config.yaml
n_layer: 8
d_model: 256
n_head: 4
n_kv_head: 4
head_dim: 64
d_mlp: 1280
vocab_size: 2765
activation: "gelu"
norm: "layernorm"
norm_place: "pre"
norm_eps: 1e-06
positions: "learned"
qk_norm: false
attn_scale: 0.125
bias: "all"
tie_embeddings: true
parallel_block: false
init: "normal"
init_std_qkv: 0.036
init_std_o: 0.0447
init_std_up: 0.0515
init_std_down: 0.0515
optimizer: "soap_variant"
lr: 0.0099
weight_decay: 0.0
lr_head: 0.00909
grad_clip: 2.0
warmup_steps: 200
schedule: "wsd"
decay_fraction: 1.0
decay_shape: "linear"
final_lr_fraction: 0.0
batch_tokens: 131072
seq_len: 512
doc_mask: true
z_loss: 1e-05
train_tokens: 444800000
steps: 3394
dataset: "wikipedia_en"
Each number is 200 + 30 x the weight over the matrix's rms, rounded and kept within 0 to 999. Layers, rows and columns count from 0.

# layer 2 MLP up, 1280x256, rms 0.0515, rows 207-261, columns 128-191
147,151,192,182,182,179,291,229,196,206,250,185,195,213,264,153,248,218,214,202,196,110,249,254,235,115,269,205,217,229,184,188,236,156,199,231,285,176,224,145,197,127,262,227,166,282,281,224,222,196,145,220,285,260,208,112,217,220,142,274,134,189,160,275
218,226,180,197,203,140,196,231,204,206,240,228,244,190,176,190,185,197,224,270,215,223,181,207,186,189,238,205,181,164,185,203,231,194,243,189,179,185,156,223,203,183,171,200,196,223,226,238,188,166,189,184,228,214,226,239,206,161,246,204,202,188,176,199
203,172,230,190,185,235,196,173,214,192,175,187,208,199,167,184,197,231,173,131,227,149,237,206,256,155,198,203,178,185,250,175,206,246,187,176,218,210,183,226,194,167,155,243,129,217,192,183,202,176,189,144,180,209,199,201,179,206,257,227,250,167,208,269
226,190,177,206,167,212,234,218,189,204,204,202,163,229,185,201,214,194,180,186,224,152,270,211,162,150,201,181,218,210,202,239,224,215,171,222,160,195,198,196,212,254,188,205,222,189,189,178,217,190,197,190,234,223,178,217,284,271,232,166,180,267,226,199
229,166,156,213,237,183,230,190,121,197,228,186,185,194,180,183,192,168,268,231,198,218,168,132,210,179,197,251,220,219,242,230,208,232,182,223,165,163,195,173,234,199,172,220,190,191,196,187,209,183,234,152,167,269,185,209,201,236,197,176,179,198,166,206
231,199,193,202,214,239,180,178,219,180,199,213,229,227,210,198,159,201,171,179,160,233,187,200,171,160,219,139,228,265,228,140,165,219,170,176,258,223,177,213,202,178,258,224,252,207,206,217,236,184,185,210,133,231,171,159,213,176,187,228,242,180,169,210
193,192,195,221,190,135,135,144,250,184,209,208,242,214,200,216,176,206,188,188,200,146,143,158,251,181,207,208,185,145,190,228,210,209,256,184,239,212,192,230,220,175,222,220,229,215,154,212,243,199,201,232,193,251,176,174,199,195,207,199,205,200,229,172
186,254,230,218,225,250,155,220,196,182,203,245,234,208,233,182,253,210,218,199,209,256,127,213,235,228,208,205,171,209,198,201,220,215,218,207,212,215,220,186,227,197,181,214,181,214,224,239,165,197,205,179,240,281,222,195,220,210,193,230,146,237,218,190
208,188,238,162,215,186,249,151,227,172,227,193,202,185,224,226,205,185,182,253,188,195,166,216,232,159,262,246,150,252,204,213,235,187,245,190,174,205,206,250,248,250,207,186,194,190,262,186,174,201,259,229,161,200,210,210,226,207,184,170,174,219,197,170
190,199,165,145,172,197,168,170,215,183,198,237,217,195,200,276,205,160,208,176,211,205,213,208,218,193,155,215,194,201,170,238,151,183,201,195,210,239,188,209,203,204,215,207,260,183,300,174,188,207,157,247,188,203,246,124,220,220,228,226,206,207,220,149
147,213,232,208,240,180,173,181,214,152,214,202,202,186,255,180,229,245,173,260,242,153,175,224,223,199,138,164,240,229,212,205,197,204,156,201,194,228,201,256,206,131,178,219,198,189,232,252,224,163,231,202,187,218,236,228,253,179,184,208,204,231,212,180
159,142,226,195,178,172,217,191,217,150,170,187,206,211,188,206,231,193,207,254,210,164,181,243,222,212,184,167,153,199,215,172,179,199,176,204,219,160,245,208,200,203,166,223,152,199,189,200,194,248,251,242,241,185,214,212,219,203,253,160,222,168,197,209
238,224,225,190,199,205,204,187,178,142,160,218,168,238,194,162,176,230,201,199,164,184,222,257,169,185,221,204,216,230,173,210,185,222,139,230,215,181,215,173,181,199,173,158,203,155,253,188,177,199,161,205,149,184,137,159,196,143,211,163,168,212,214,179
179,232,188,179,215,206,189,219,186,232,185,189,196,173,191,229,204,247,199,144,201,195,133,176,156,152,185,231,208,140,206,242,179,220,196,172,186,249,189,166,206,227,176,179,237,195,187,186,169,156,209,204,146,154,174,157,196,221,203,245,152,171,208,188
186,213,146,183,226,197,174,201,170,209,236,134,200,196,269,207,201,214,180,207,185,190,191,234,198,218,198,263,229,184,201,177,222,229,242,197,195,204,173,248,211,188,250,175,170,213,158,204,216,209,175,190,221,207,264,201,176,201,180,181,214,225,165,163
209,178,226,230,198,214,238,197,198,219,225,219,207,220,199,206,229,280,245,191,174,231,224,198,198,199,205,214,159,174,228,174,208,220,182,202,205,235,208,182,232,161,169,249,158,224,226,206,224,224,234,201,213,227,246,183,228,147,230,236,197,167,225,206
165,199,212,214,224,224,193,185,177,211,171,221,162,152,153,222,238,248,186,235,158,163,240,189,171,239,235,202,222,217,218,209,259,213,168,153,198,207,179,233,181,199,200,308,133,220,203,144,195,177,183,210,205,230,168,180,134,179,116,154,189,162,175,197
218,203,226,130,234,208,222,205,230,157,154,163,203,180,239,207,208,195,178,238,246,222,185,163,217,196,225,193,239,215,220,163,212,253,247,170,177,258,210,248,205,156,202,179,192,233,150,166,122,197,166,187,156,296,210,236,179,210,182,213,188,210,174,224
217,206,210,166,234,188,203,188,212,242,196,226,174,202,185,183,183,217,215,198,236,162,167,184,216,158,156,185,225,206,201,218,155,143,255,238,178,211,202,156,240,245,197,196,205,201,216,162,172,229,218,174,185,166,232,194,170,199,216,165,240,291,161,231
194,150,227,184,187,234,263,214,216,188,261,201,218,202,168,181,180,195,246,267,161,182,217,198,239,216,215,200,205,188,184,325,279,172,246,231,208,219,196,186,208,186,188,173,228,202,265,196,210,205,242,230,214,158,191,258,163,136,166,194,184,215,192,277
241,201,203,186,187,189,157,180,208,213,218,227,229,167,167,150,157,249,198,201,229,190,205,185,205,205,207,216,160,207,197,226,204,222,194,186,158,150,160,208,186,161,198,235,185,200,201,190,256,177,142,201,207,160,187,212,217,211,210,145,193,199,209,204
179,211,228,213,191,238,207,174,187,128,178,172,216,183,164,146,222,214,158,224,190,194,206,219,195,222,213,204,203,173,256,230,179,182,215,151,230,243,202,227,158,199,202,221,178,223,141,209,187,211,223,139,178,154,219,265,212,152,247,173,151,189,191,195
194,220,167,210,192,223,158,179,242,235,198,188,208,235,175,208,155,186,213,241,218,221,229,163,175,164,247,169,169,157,161,205,168,207,160,188,157,254,206,296,179,196,234,220,215,253,223,203,177,208,152,170,179,190,204,227,180,167,180,191,182,259,217,238
231,183,212,197,218,255,174,245,167,163,218,154,181,212,218,192,206,207,204,180,182,225,252,215,203,228,218,194,237,187,195,206,202,205,241,236,248,170,161,186,249,235,189,215,183,218,211,199,206,192,241,162,250,185,166,211,187,196,204,157,229,176,168,244
190,187,154,190,201,247,177,162,223,266,220,206,183,154,176,166,180,237,196,154,182,192,197,223,243,208,195,176,205,210,149,241,212,222,176,152,186,182,245,212,213,215,218,232,250,226,163,183,233,193,222,218,182,215,220,181,210,218,136,208,200,186,224,208
216,230,214,209,173,196,218,197,213,197,223,250,197,163,172,196,229,169,193,221,232,190,152,163,178,214,184,175,184,199,184,155,224,212,251,204,231,190,233,186,255,164,268,225,215,206,245,156,176,181,149,232,214,208,248,212,200,178,207,184,214,217,179,127
192,167,206,206,178,186,167,178,224,247,205,238,192,176,189,217,203,172,248,140,178,236,176,202,217,145,168,225,214,243,194,211,168,206,169,190,240,204,202,207,183,156,208,148,206,204,182,212,175,199,193,255,162,198,190,208,172,215,180,209,217,213,220,220
192,243,224,172,226,236,181,244,189,206,253,201,136,241,167,239,170,208,252,231,206,166,223,233,198,200,229,189,179,183,205,181,198,193,260,208,167,280,188,200,266,200,237,203,223,257,220,206,178,210,187,245,182,138,235,210,166,219,227,220,244,232,220,227
230,188,227,189,245,189,227,190,191,199,175,212,239,166,167,244,205,201,172,217,227,226,222,229,215,187,152,142,184,238,305,166,222,193,212,196,188,195,231,263,180,218,232,242,223,226,233,182,200,176,234,197,234,221,252,235,181,211,241,201,153,174,177,237
208,186,220,205,221,236,230,207,214,255,216,228,193,189,189,191,202,190,187,199,197,167,167,180,208,152,187,167,205,185,192,177,207,183,213,219,197,189,205,237,228,175,233,229,192,220,192,183,215,199,195,206,199,240,245,206,224,171,171,188,165,219,217,194
221,197,176,208,192,206,206,192,189,211,191,211,184,183,234,133,158,200,149,186,119,174,246,194,196,215,175,199,210,190,177,163,167,225,162,157,233,131,237,171,234,120,144,208,182,155,183,181,179,179,147,238,258,228,163,257,248,167,209,193,236,209,205,237
179,252,216,216,236,184,213,276,233,178,232,256,176,173,190,152,181,192,215,180,168,187,188,218,255,140,244,192,212,163,175,190,213,181,150,215,219,158,229,189,195,137,233,242,258,189,175,231,186,177,186,240,170,169,204,195,225,204,193,209,247,228,212,176
183,209,168,217,192,165,248,143,206,220,228,210,225,198,240,220,185,194,216,177,253,182,211,161,175,202,180,156,163,173,271,226,184,193,199,182,178,229,158,178,247,251,219,197,233,208,147,234,189,181,192,185,194,206,178,249,196,161,238,215,140,245,215,184
176,198,188,196,216,187,197,172,197,205,169,156,211,259,199,202,253,203,267,245,221,179,177,186,231,166,246,213,252,177,233,188,188,200,175,183,192,227,229,189,221,217,205,173,233,177,221,173,210,190,199,225,200,162,182,212,231,176,158,151,205,214,184,187
234,216,186,208,158,182,197,225,195,169,200,169,231,245,260,182,217,137,214,237,195,190,227,201,243,185,203,274,205,176,164,179,223,219,227,169,200,186,213,271,235,198,185,253,168,214,189,172,222,213,238,239,218,206,217,242,182,230,172,151,195,191,218,200
187,211,231,187,179,209,182,150,228,181,225,182,208,170,191,227,245,227,178,138,207,122,163,216,183,185,262,191,232,199,201,259,198,280,204,243,210,253,207,248,196,217,160,234,193,212,131,160,203,175,201,256,164,186,218,171,203,196,264,186,212,194,216,228
163,197,191,217,191,264,180,184,244,165,218,225,208,139,190,170,208,210,190,191,191,241,198,179,151,184,179,264,159,195,206,211,199,220,199,221,216,219,219,207,228,241,212,166,169,226,181,145,144,172,205,170,179,202,186,227,164,153,231,194,142,199,192,179
228,160,216,197,223,159,240,184,146,210,230,122,235,200,240,178,217,156,204,204,197,251,206,219,183,190,166,200,191,159,206,198,226,178,231,207,209,216,240,222,231,168,198,221,177,120,176,199,236,200,159,190,225,140,197,217,206,234,172,145,214,158,214,186
160,222,236,208,174,183,183,179,185,182,232,216,214,199,214,145,266,228,188,191,219,218,165,202,267,224,188,234,211,208,209,229,199,226,149,224,200,187,175,195,239,211,188,211,160,168,200,148,206,199,150,171,274,184,175,171,184,179,166,198,199,209,176,213
195,178,202,184,224,188,279,182,166,209,236,160,209,235,218,180,227,183,180,170,165,248,239,180,231,166,166,158,199,216,177,204,182,219,191,201,169,243,172,190,170,184,213,228,213,223,215,197,230,236,210,173,153,207,235,200,231,213,277,153,198,219,220,191
245,205,194,208,204,227,246,180,219,151,231,212,131,150,201,223,240,210,179,188,174,205,229,181,186,176,236,157,237,218,233,254,250,219,217,154,166,147,197,189,211,209,197,176,180,194,240,189,264,197,192,220,172,231,200,210,222,183,221,199,218,216,157,194
187,239,236,197,193,184,194,207,205,216,192,253,200,253,184,194,151,162,191,205,188,182,246,190,205,133,208,174,210,223,215,193,188,264,213,188,221,184,188,224,155,188,198,170,194,184,134,168,214,199,211,209,195,182,174,219,226,182,181,197,260,173,260,222
245,189,226,176,155,203,168,204,201,177,246,219,183,199,125,201,211,224,253,181,197,179,191,121,201,182,218,182,207,214,196,178,165,134,191,217,231,223,254,227,163,225,178,241,172,232,173,239,139,276,220,201,225,198,211,198,209,182,206,233,215,182,151,241
166,183,174,190,203,186,229,167,142,188,168,203,233,146,189,177,159,186,156,230,216,239,194,226,194,182,242,167,153,185,181,169,193,237,180,176,191,224,187,174,172,213,190,189,212,205,234,150,179,169,164,248,208,201,207,139,224,184,229,176,214,114,171,214
215,157,219,205,175,202,209,233,218,222,265,226,233,227,221,186,211,236,237,245,232,126,239,185,258,199,196,250,224,160,173,125,208,213,169,160,152,183,157,187,199,232,170,160,142,208,196,197,218,193,238,190,191,210,139,234,132,221,209,240,235,233,167,226
215,182,217,152,178,226,200,187,193,181,219,213,211,233,185,181,216,207,185,230,194,178,230,231,206,231,199,208,206,187,154,254,168,231,239,208,177,163,204,203,198,139,182,211,186,277,211,182,210,211,187,196,161,171,222,236,182,241,221,209,196,184,196,150
253,200,169,249,207,209,179,168,218,239,238,182,137,177,209,213,212,162,227,246,192,179,167,197,185,155,188,203,228,202,141,202,183,209,247,162,183,197,217,234,210,195,140,231,234,180,217,245,186,208,260,170,177,133,230,196,175,221,263,194,226,221,175,207
182,195,200,239,199,236,248,227,184,203,237,244,204,174,154,235,181,229,242,189,216,225,207,221,134,203,238,189,188,224,209,140,211,240,223,182,235,208,222,224,202,231,179,212,200,240,220,187,235,204,168,215,155,123,227,230,228,211,263,187,186,198,226,215
244,227,215,154,199,264,184,188,217,189,244,241,207,243,198,256,207,158,131,224,155,205,179,275,160,201,185,178,215,173,187,202,196,260,194,193,212,266,140,176,206,131,183,253,241,125,174,174,191,195,202,226,184,258,171,234,169,185,208,195,181,230,206,190
169,208,186,231,217,191,221,182,209,206,197,208,190,196,203,197,180,191,263,259,197,241,192,185,214,160,125,217,178,178,176,192,139,248,237,226,207,153,174,162,238,224,204,185,189,178,230,180,222,212,199,218,153,186,195,200,244,249,257,167,166,174,209,219
150,210,277,186,231,169,185,205,155,193,174,192,211,206,174,212,188,212,219,218,168,217,164,179,219,225,185,231,198,187,172,167,216,183,168,191,187,185,158,195,193,184,149,237,195,197,158,203,128,173,202,179,193,208,187,198,192,161,193,198,144,198,252,145
176,206,199,221,258,208,213,205,196,151,218,197,202,185,180,190,210,225,215,225,139,177,174,202,255,234,190,184,221,174,208,214,212,181,185,198,200,219,187,203,179,184,186,179,217,192,274,209,239,221,232,218,175,165,246,210,229,225,235,189,180,173,186,243
208,220,237,222,214,181,113,144,177,214,212,187,227,217,201,205,179,216,142,238,189,235,223,229,243,140,201,207,188,200,239,203,213,201,265,216,139,212,198,208,257,179,202,186,198,181,208,175,174,217,239,215,157,197,235,195,237,223,222,254,215,245,206,156
191,199,219,202,190,202,156,189,169,136,177,251,221,192,197,167,199,206,149,161,210,177,180,186,187,203,195,245,191,163,165,183,205,153,212,205,200,238,161,197,245,185,227,198,243,205,191,236,166,199,172,163,205,256,195,176,191,198,241,224,167,207,185,244
230,190,272,226,233,183,209,173,205,215,206,135,222,191,167,223,193,192,161,121,161,159,210,189,237,179,208,183,167,176,211,186,209,165,243,220,173,203,203,211,208,167,197,192,188,236,218,196,212,166,177,173,208,186,180,226,199,147,196,244,227,226,199,212
# layer 2 MLP down (transposed), 1280x256, rms 0.0516, rows 207-260, columns 128-191
203,201,177,203,222,174,222,159,220,195,200,114,256,160,216,222,204,234,214,231,143,226,209,227,288,124,283,173,202,195,183,217,217,178,259,201,255,167,228,188,198,144,238,205,172,223,159,267,221,218,210,223,322,251,232,135,226,183,156,195,225,219,165,260
183,231,168,205,179,173,175,151,239,216,180,202,199,203,153,217,199,197,205,202,238,196,197,201,166,208,210,222,186,245,206,248,240,135,154,199,181,216,198,186,214,199,170,183,198,204,168,197,194,253,211,193,205,225,180,197,160,170,140,174,166,206,248,154
218,212,232,147,249,225,178,192,216,222,183,215,203,184,228,191,185,184,209,241,188,193,144,231,168,214,192,217,193,194,185,192,224,168,183,177,203,208,282,189,203,151,232,169,204,216,147,200,181,175,208,211,141,197,191,145,209,179,141,179,190,200,229,188
212,206,221,192,201,181,169,212,217,224,219,198,177,198,204,216,174,186,188,192,213,242,179,186,174,224,200,195,237,213,194,237,204,171,221,177,172,245,236,195,186,176,188,129,179,185,196,191,243,202,225,217,195,187,190,208,208,196,165,201,146,175,222,235
190,222,222,207,211,245,216,234,239,228,176,205,214,212,186,174,154,210,180,155,184,185,246,237,213,183,129,179,220,159,176,223,196,179,209,224,172,198,176,218,204,199,192,204,148,210,199,189,211,251,166,238,175,84,189,205,208,202,192,176,223,196,200,263
161,227,202,238,209,196,179,155,225,199,151,133,193,186,176,194,269,223,290,185,207,219,218,212,191,251,119,153,164,217,230,160,279,194,182,188,164,191,188,258,144,113,201,184,185,248,218,204,188,217,244,233,249,190,216,142,207,199,237,207,197,180,234,206
191,181,250,259,240,225,235,184,194,188,188,193,190,210,266,211,198,231,210,231,199,197,212,224,263,184,224,170,212,202,227,209,176,225,160,173,189,195,189,163,205,196,180,230,190,170,194,241,197,183,185,197,180,190,270,254,172,239,209,183,200,179,158,221
227,144,198,172,203,218,187,194,192,174,199,132,151,181,178,220,176,190,193,234,191,182,249,230,168,204,197,183,194,213,209,197,174,172,171,161,224,216,131,187,205,183,190,190,199,207,148,186,215,198,175,247,188,134,178,237,208,175,206,190,196,157,215,232
243,178,201,167,194,213,212,206,191,238,231,128,221,172,196,169,218,219,209,143,201,175,191,191,212,178,247,229,218,226,228,218,209,111,224,181,189,215,151,210,241,196,189,198,199,235,146,247,165,160,236,176,179,201,137,212,160,193,259,193,164,217,194,179
163,187,226,227,225,220,215,188,169,208,213,196,168,196,182,213,147,215,199,213,211,144,206,234,160,217,230,236,225,175,173,183,207,205,191,165,201,166,251,188,191,223,235,205,198,206,161,207,182,209,251,187,212,224,152,189,205,184,149,201,183,200,189,237
226,216,193,206,235,206,212,176,133,205,139,277,274,214,229,233,192,212,280,169,217,201,206,214,221,232,181,197,168,189,199,150,176,212,228,176,182,175,181,181,189,248,193,172,172,186,197,187,131,187,178,232,158,167,192,154,210,239,209,252,176,215,224,176
227,175,171,227,204,181,249,221,234,192,170,186,179,152,211,223,224,188,177,168,178,170,240,191,182,260,151,163,223,231,235,190,137,175,160,234,124,210,161,190,242,232,200,186,206,185,191,190,195,221,149,248,182,161,187,236,216,175,215,183,207,204,154,218
238,178,172,182,165,239,183,157,124,201,189,194,224,196,213,228,183,224,213,186,186,172,219,208,232,208,183,162,240,223,178,165,165,141,171,168,203,185,191,229,185,215,176,237,165,154,197,191,202,197,219,160,185,181,224,216,140,239,189,218,200,199,204,198
138,162,128,266,229,190,155,198,253,203,259,179,203,202,210,228,218,215,218,229,194,193,253,248,248,197,182,196,193,229,174,208,199,201,143,168,213,185,240,246,196,171,152,171,176,163,200,176,232,214,200,186,189,235,180,247,219,188,242,217,179,203,173,231
235,197,213,200,159,178,252,224,213,226,180,245,153,226,171,164,189,190,236,198,213,210,227,167,128,219,244,207,177,211,208,219,241,146,194,230,233,190,207,200,201,227,157,201,216,191,234,200,247,226,220,158,198,181,164,152,172,218,163,181,175,153,217,239
178,179,198,155,214,188,217,213,237,233,226,177,155,204,215,163,201,153,196,241,186,166,211,193,171,196,220,183,187,183,227,251,195,171,198,232,185,180,251,196,175,206,191,201,224,147,184,153,215,203,211,232,229,197,198,148,152,233,222,159,211,248,156,178
152,205,119,231,215,219,204,192,186,186,198,194,218,201,277,205,201,142,260,215,240,236,197,210,209,196,155,211,201,218,211,200,195,176,169,167,204,207,186,218,212,211,210,129,211,254,177,159,175,185,184,166,199,176,242,206,225,211,188,210,217,194,244,184
197,200,229,254,164,207,175,183,165,172,243,231,221,224,226,179,193,237,204,189,153,163,224,211,202,197,169,207,140,213,203,236,172,172,219,216,227,159,173,166,228,254,191,227,207,219,213,177,196,248,171,202,232,198,212,267,204,195,218,193,180,226,200,182
218,224,206,202,122,160,226,149,211,188,201,210,248,191,158,189,166,143,167,130,178,242,194,207,174,166,228,275,212,151,155,219,167,144,244,180,209,224,178,238,221,197,217,204,252,248,227,166,179,187,214,146,193,206,201,189,251,226,179,166,244,198,161,197
220,212,174,198,195,209,222,197,178,229,187,200,244,146,143,240,192,185,239,137,274,267,183,244,266,170,200,185,203,224,192,182,164,212,133,187,211,198,173,173,215,116,241,237,205,182,244,198,243,178,242,217,209,187,183,274,200,143,173,189,193,216,221,184
242,211,253,180,189,166,249,259,179,192,215,175,208,196,216,196,174,167,172,197,212,134,132,182,197,141,245,211,190,203,162,158,196,122,200,269,195,155,204,158,198,165,215,204,163,213,233,205,181,172,200,195,202,201,206,188,211,208,232,178,233,228,150,186
228,147,189,169,200,168,208,237,222,246,135,186,155,201,235,159,173,210,242,194,205,229,215,203,185,181,234,207,178,193,134,170,223,178,210,225,172,167,178,160,187,151,241,207,200,139,236,147,190,196,230,230,176,188,199,182,216,215,172,268,156,225,210,214
167,197,157,243,227,267,154,172,148,273,150,211,218,179,180,206,168,179,226,155,251,243,215,269,186,223,195,172,197,208,190,222,271,191,225,239,179,171,219,238,203,193,204,182,192,228,205,189,207,234,227,234,255,172,173,204,150,197,125,199,145,168,210,203
208,197,196,190,140,207,226,218,216,209,181,217,176,180,145,221,203,227,176,157,216,187,159,200,183,248,173,182,180,196,176,221,224,236,220,141,225,254,276,202,167,186,158,188,186,229,202,166,182,162,185,237,181,172,209,163,220,186,178,228,194,180,263,172
223,211,216,222,192,178,195,240,185,182,193,209,247,212,207,193,249,195,192,211,189,187,208,146,218,175,170,208,174,200,238,250,233,133,201,200,170,236,174,211,239,188,224,137,186,198,200,221,215,157,246,144,201,224,224,191,253,146,179,163,209,216,231,198
250,257,225,185,215,231,183,196,217,118,163,226,228,194,192,184,197,187,168,187,187,200,199,203,215,204,157,201,164,175,179,250,179,179,159,186,201,231,215,249,177,245,211,245,205,208,196,174,157,210,263,230,189,177,187,157,182,246,220,195,181,248,199,129
206,216,197,205,193,200,233,217,164,183,190,213,216,197,209,194,124,218,225,216,171,200,238,249,233,208,198,208,182,216,175,231,225,180,182,223,235,186,191,174,213,207,178,243,207,231,210,197,262,204,198,154,225,241,164,245,263,185,203,214,238,167,150,200
198,215,209,176,226,163,202,204,232,183,192,264,244,195,189,212,205,209,176,190,179,235,180,260,235,187,191,213,167,225,185,117,141,202,193,157,227,220,186,230,220,260,150,188,196,195,151,217,260,202,202,220,189,200,177,192,146,252,171,239,236,228,185,199
197,189,195,175,142,223,207,167,172,197,231,247,191,194,171,236,216,155,188,229,254,167,217,240,211,172,207,173,161,187,233,162,204,187,227,204,183,205,202,212,216,161,224,220,220,197,153,182,120,220,178,248,169,211,235,195,167,151,229,187,220,193,194,200
161,191,189,229,248,222,208,180,164,200,235,218,238,167,164,215,177,182,220,266,165,220,230,203,220,168,220,232,193,198,235,210,201,227,184,209,165,232,207,186,204,150,230,194,207,216,159,159,174,235,276,163,217,210,199,180,203,201,204,160,198,171,224,225
202,172,280,191,259,242,197,206,129,192,155,215,217,192,165,218,176,177,186,208,204,184,155,205,223,230,229,266,291,233,200,242,201,209,190,202,206,209,212,252,171,212,199,152,204,239,215,250,193,262,246,194,180,222,205,160,147,182,207,225,195,177,235,191
133,207,189,257,223,200,200,161,160,196,177,183,206,157,184,125,187,155,170,179,163,216,194,213,169,169,214,217,177,226,153,129,202,184,213,231,182,209,166,228,227,222,210,224,243,266,178,220,221,191,221,134,211,197,240,239,239,221,223,183,224,175,222,176
224,176,191,266,229,217,193,179,193,210,211,199,190,202,161,229,222,219,220,153,271,207,203,170,194,201,186,180,282,239,218,199,174,258,101,177,191,218,170,157,213,200,241,203,139,212,214,227,203,158,239,172,238,203,197,254,161,187,192,174,193,172,194,181
211,232,205,187,237,188,169,221,184,203,177,240,266,175,182,169,194,216,249,190,256,219,263,189,183,177,173,243,159,204,181,210,246,185,192,235,167,136,197,222,189,188,198,199,168,178,203,240,200,158,247,162,247,248,158,214,166,202,250,216,152,218,183,240
224,183,206,269,219,207,168,233,204,165,182,166,195,190,221,254,167,197,221,264,225,197,276,225,195,167,159,181,189,208,205,205,201,196,233,234,239,230,253,218,171,194,178,169,232,142,222,224,194,232,229,232,204,234,163,185,224,252,224,254,245,154,243,230
169,249,229,195,177,159,114,236,188,178,169,242,220,165,189,129,221,231,194,234,233,217,174,164,182,216,187,139,197,170,204,218,230,215,197,200,175,231,138,235,218,210,203,229,188,220,234,191,170,181,167,168,167,202,209,215,241,157,214,159,246,207,220,168
157,218,179,190,226,167,187,255,157,224,188,187,247,211,259,180,194,128,170,161,248,125,200,175,299,187,161,217,251,200,215,157,167,196,185,237,210,176,192,192,195,213,206,166,208,248,224,182,214,232,208,166,195,241,227,173,208,163,186,186,183,222,140,192
200,223,187,191,177,184,132,181,162,178,233,218,188,246,153,214,264,201,180,198,183,136,255,200,179,221,208,178,225,239,173,186,168,176,195,184,184,226,199,208,191,229,229,208,203,216,235,201,172,210,214,206,170,267,213,217,193,225,199,225,164,212,242,206
187,147,188,218,197,166,200,191,217,207,164,247,244,210,195,225,204,171,222,199,200,212,182,215,213,198,191,216,218,220,237,184,199,195,163,191,175,202,194,160,159,194,211,168,157,242,208,160,198,195,211,213,140,281,195,225,202,212,222,167,198,195,202,168
228,198,203,216,187,213,150,218,143,181,231,198,203,252,260,211,174,224,196,212,158,228,235,220,231,169,151,201,189,150,219,117,224,161,163,157,147,149,264,160,182,185,266,206,183,225,244,187,259,201,201,215,192,220,203,222,198,174,247,183,213,212,193,199
214,180,168,163,178,213,185,201,184,237,180,141,260,231,207,222,191,204,266,169,226,194,208,225,162,226,188,223,176,168,234,193,209,175,170,242,158,200,196,181,209,158,210,221,192,174,161,234,173,219,187,235,192,196,212,185,172,198,211,205,164,178,209,202
227,142,185,191,204,192,177,193,228,175,200,160,148,202,204,233,253,243,182,182,239,174,163,213,197,231,172,174,203,198,214,237,244,166,232,221,208,231,196,149,268,254,205,223,198,212,240,222,201,241,232,162,207,199,244,228,169,228,209,203,199,179,182,179
218,203,166,206,183,171,290,219,204,192,162,204,168,249,207,258,216,214,148,175,229,184,204,248,199,239,221,209,224,172,179,216,232,200,200,186,160,145,138,216,223,209,202,176,187,194,231,104,242,144,199,192,209,251,180,183,230,249,180,187,179,268,242,198
100,207,157,160,213,225,200,93,194,198,159,221,213,176,209,234,261,241,141,178,170,178,138,195,204,198,195,187,180,186,162,205,162,200,166,212,240,173,230,226,204,158,198,185,217,203,171,272,169,230,177,263,214,147,221,233,222,204,176,190,233,180,141,227
188,203,225,154,200,206,209,255,224,209,263,162,168,228,222,188,155,209,151,221,236,243,204,262,215,179,216,172,177,204,241,196,201,195,227,175,176,238,200,233,162,195,195,212,123,245,224,225,216,234,189,195,258,192,190,211,200,215,105,196,162,149,240,206
202,243,130,212,147,210,166,198,182,236,193,172,218,200,150,191,245,226,142,227,194,186,221,169,234,221,183,170,201,119,218,195,187,173,242,168,233,232,193,214,149,190,161,185,162,135,213,180,265,225,245,225,220,262,191,196,162,204,187,105,206,165,133,198
151,176,223,248,190,220,191,222,227,212,173,196,183,230,162,184,233,193,239,239,177,206,246,231,212,141,177,191,216,222,150,190,189,168,171,171,176,208,165,209,240,194,229,219,171,186,214,237,175,205,154,189,165,174,271,219,203,230,196,161,228,209,181,187
203,215,212,214,248,150,208,143,225,195,172,192,161,216,179,255,196,195,191,273,201,209,203,237,205,199,220,208,222,195,218,201,218,225,134,169,153,213,215,225,136,174,190,167,214,207,214,203,196,233,162,261,232,137,161,186,207,123,264,190,194,183,173,212
198,188,228,241,223,216,196,204,211,209,189,174,155,198,174,246,226,230,163,182,222,244,208,176,217,191,270,205,198,198,164,181,180,209,219,228,227,146,251,313,218,214,207,154,207,233,253,187,209,212,198,204,216,200,185,166,210,197,175,173,233,202,194,231
184,170,257,175,159,162,207,182,169,205,197,194,153,196,194,214,206,214,197,182,212,135,220,243,264,193,268,174,188,277,193,207,178,207,188,186,231,253,205,213,175,217,202,263,171,202,154,187,134,213,224,180,194,242,207,194,191,166,201,209,179,237,213,162
225,185,180,201,217,190,221,197,194,169,206,205,190,208,178,250,222,181,169,181,191,195,236,196,176,179,166,185,227,199,207,197,211,237,212,200,149,216,224,203,222,219,188,208,207,173,224,233,187,250,183,181,206,188,200,198,217,174,222,167,197,232,262,239
191,216,233,191,180,224,207,173,198,216,172,242,183,216,192,184,228,128,172,170,203,223,201,229,195,182,225,227,195,166,158,137,219,210,201,177,172,236,175,154,225,202,184,258,216,207,176,184,169,167,234,189,157,167,226,192,200,199,213,235,194,217,190,170
207,173,208,200,210,197,178,256,203,211,209,206,202,244,165,288,127,169,191,209,147,147,175,182,177,196,192,151,238,204,221,203,149,239,201,187,191,228,242,180,208,257,215,151,210,160,203,140,217,202,170,183,194,211,192,207,181,203,194,165,174,177,198,198
205,173,231,205,250,219,172,251,256,232,222,196,158,199,222,258,225,215,267,220,211,264,202,228,190,202,198,226,182,182,213,183,202,232,178,200,193,217,215,241,215,175,192,140,194,149,214,185,234,187,221,166,151,195,251,200,225,225,138,196,172,190,224,230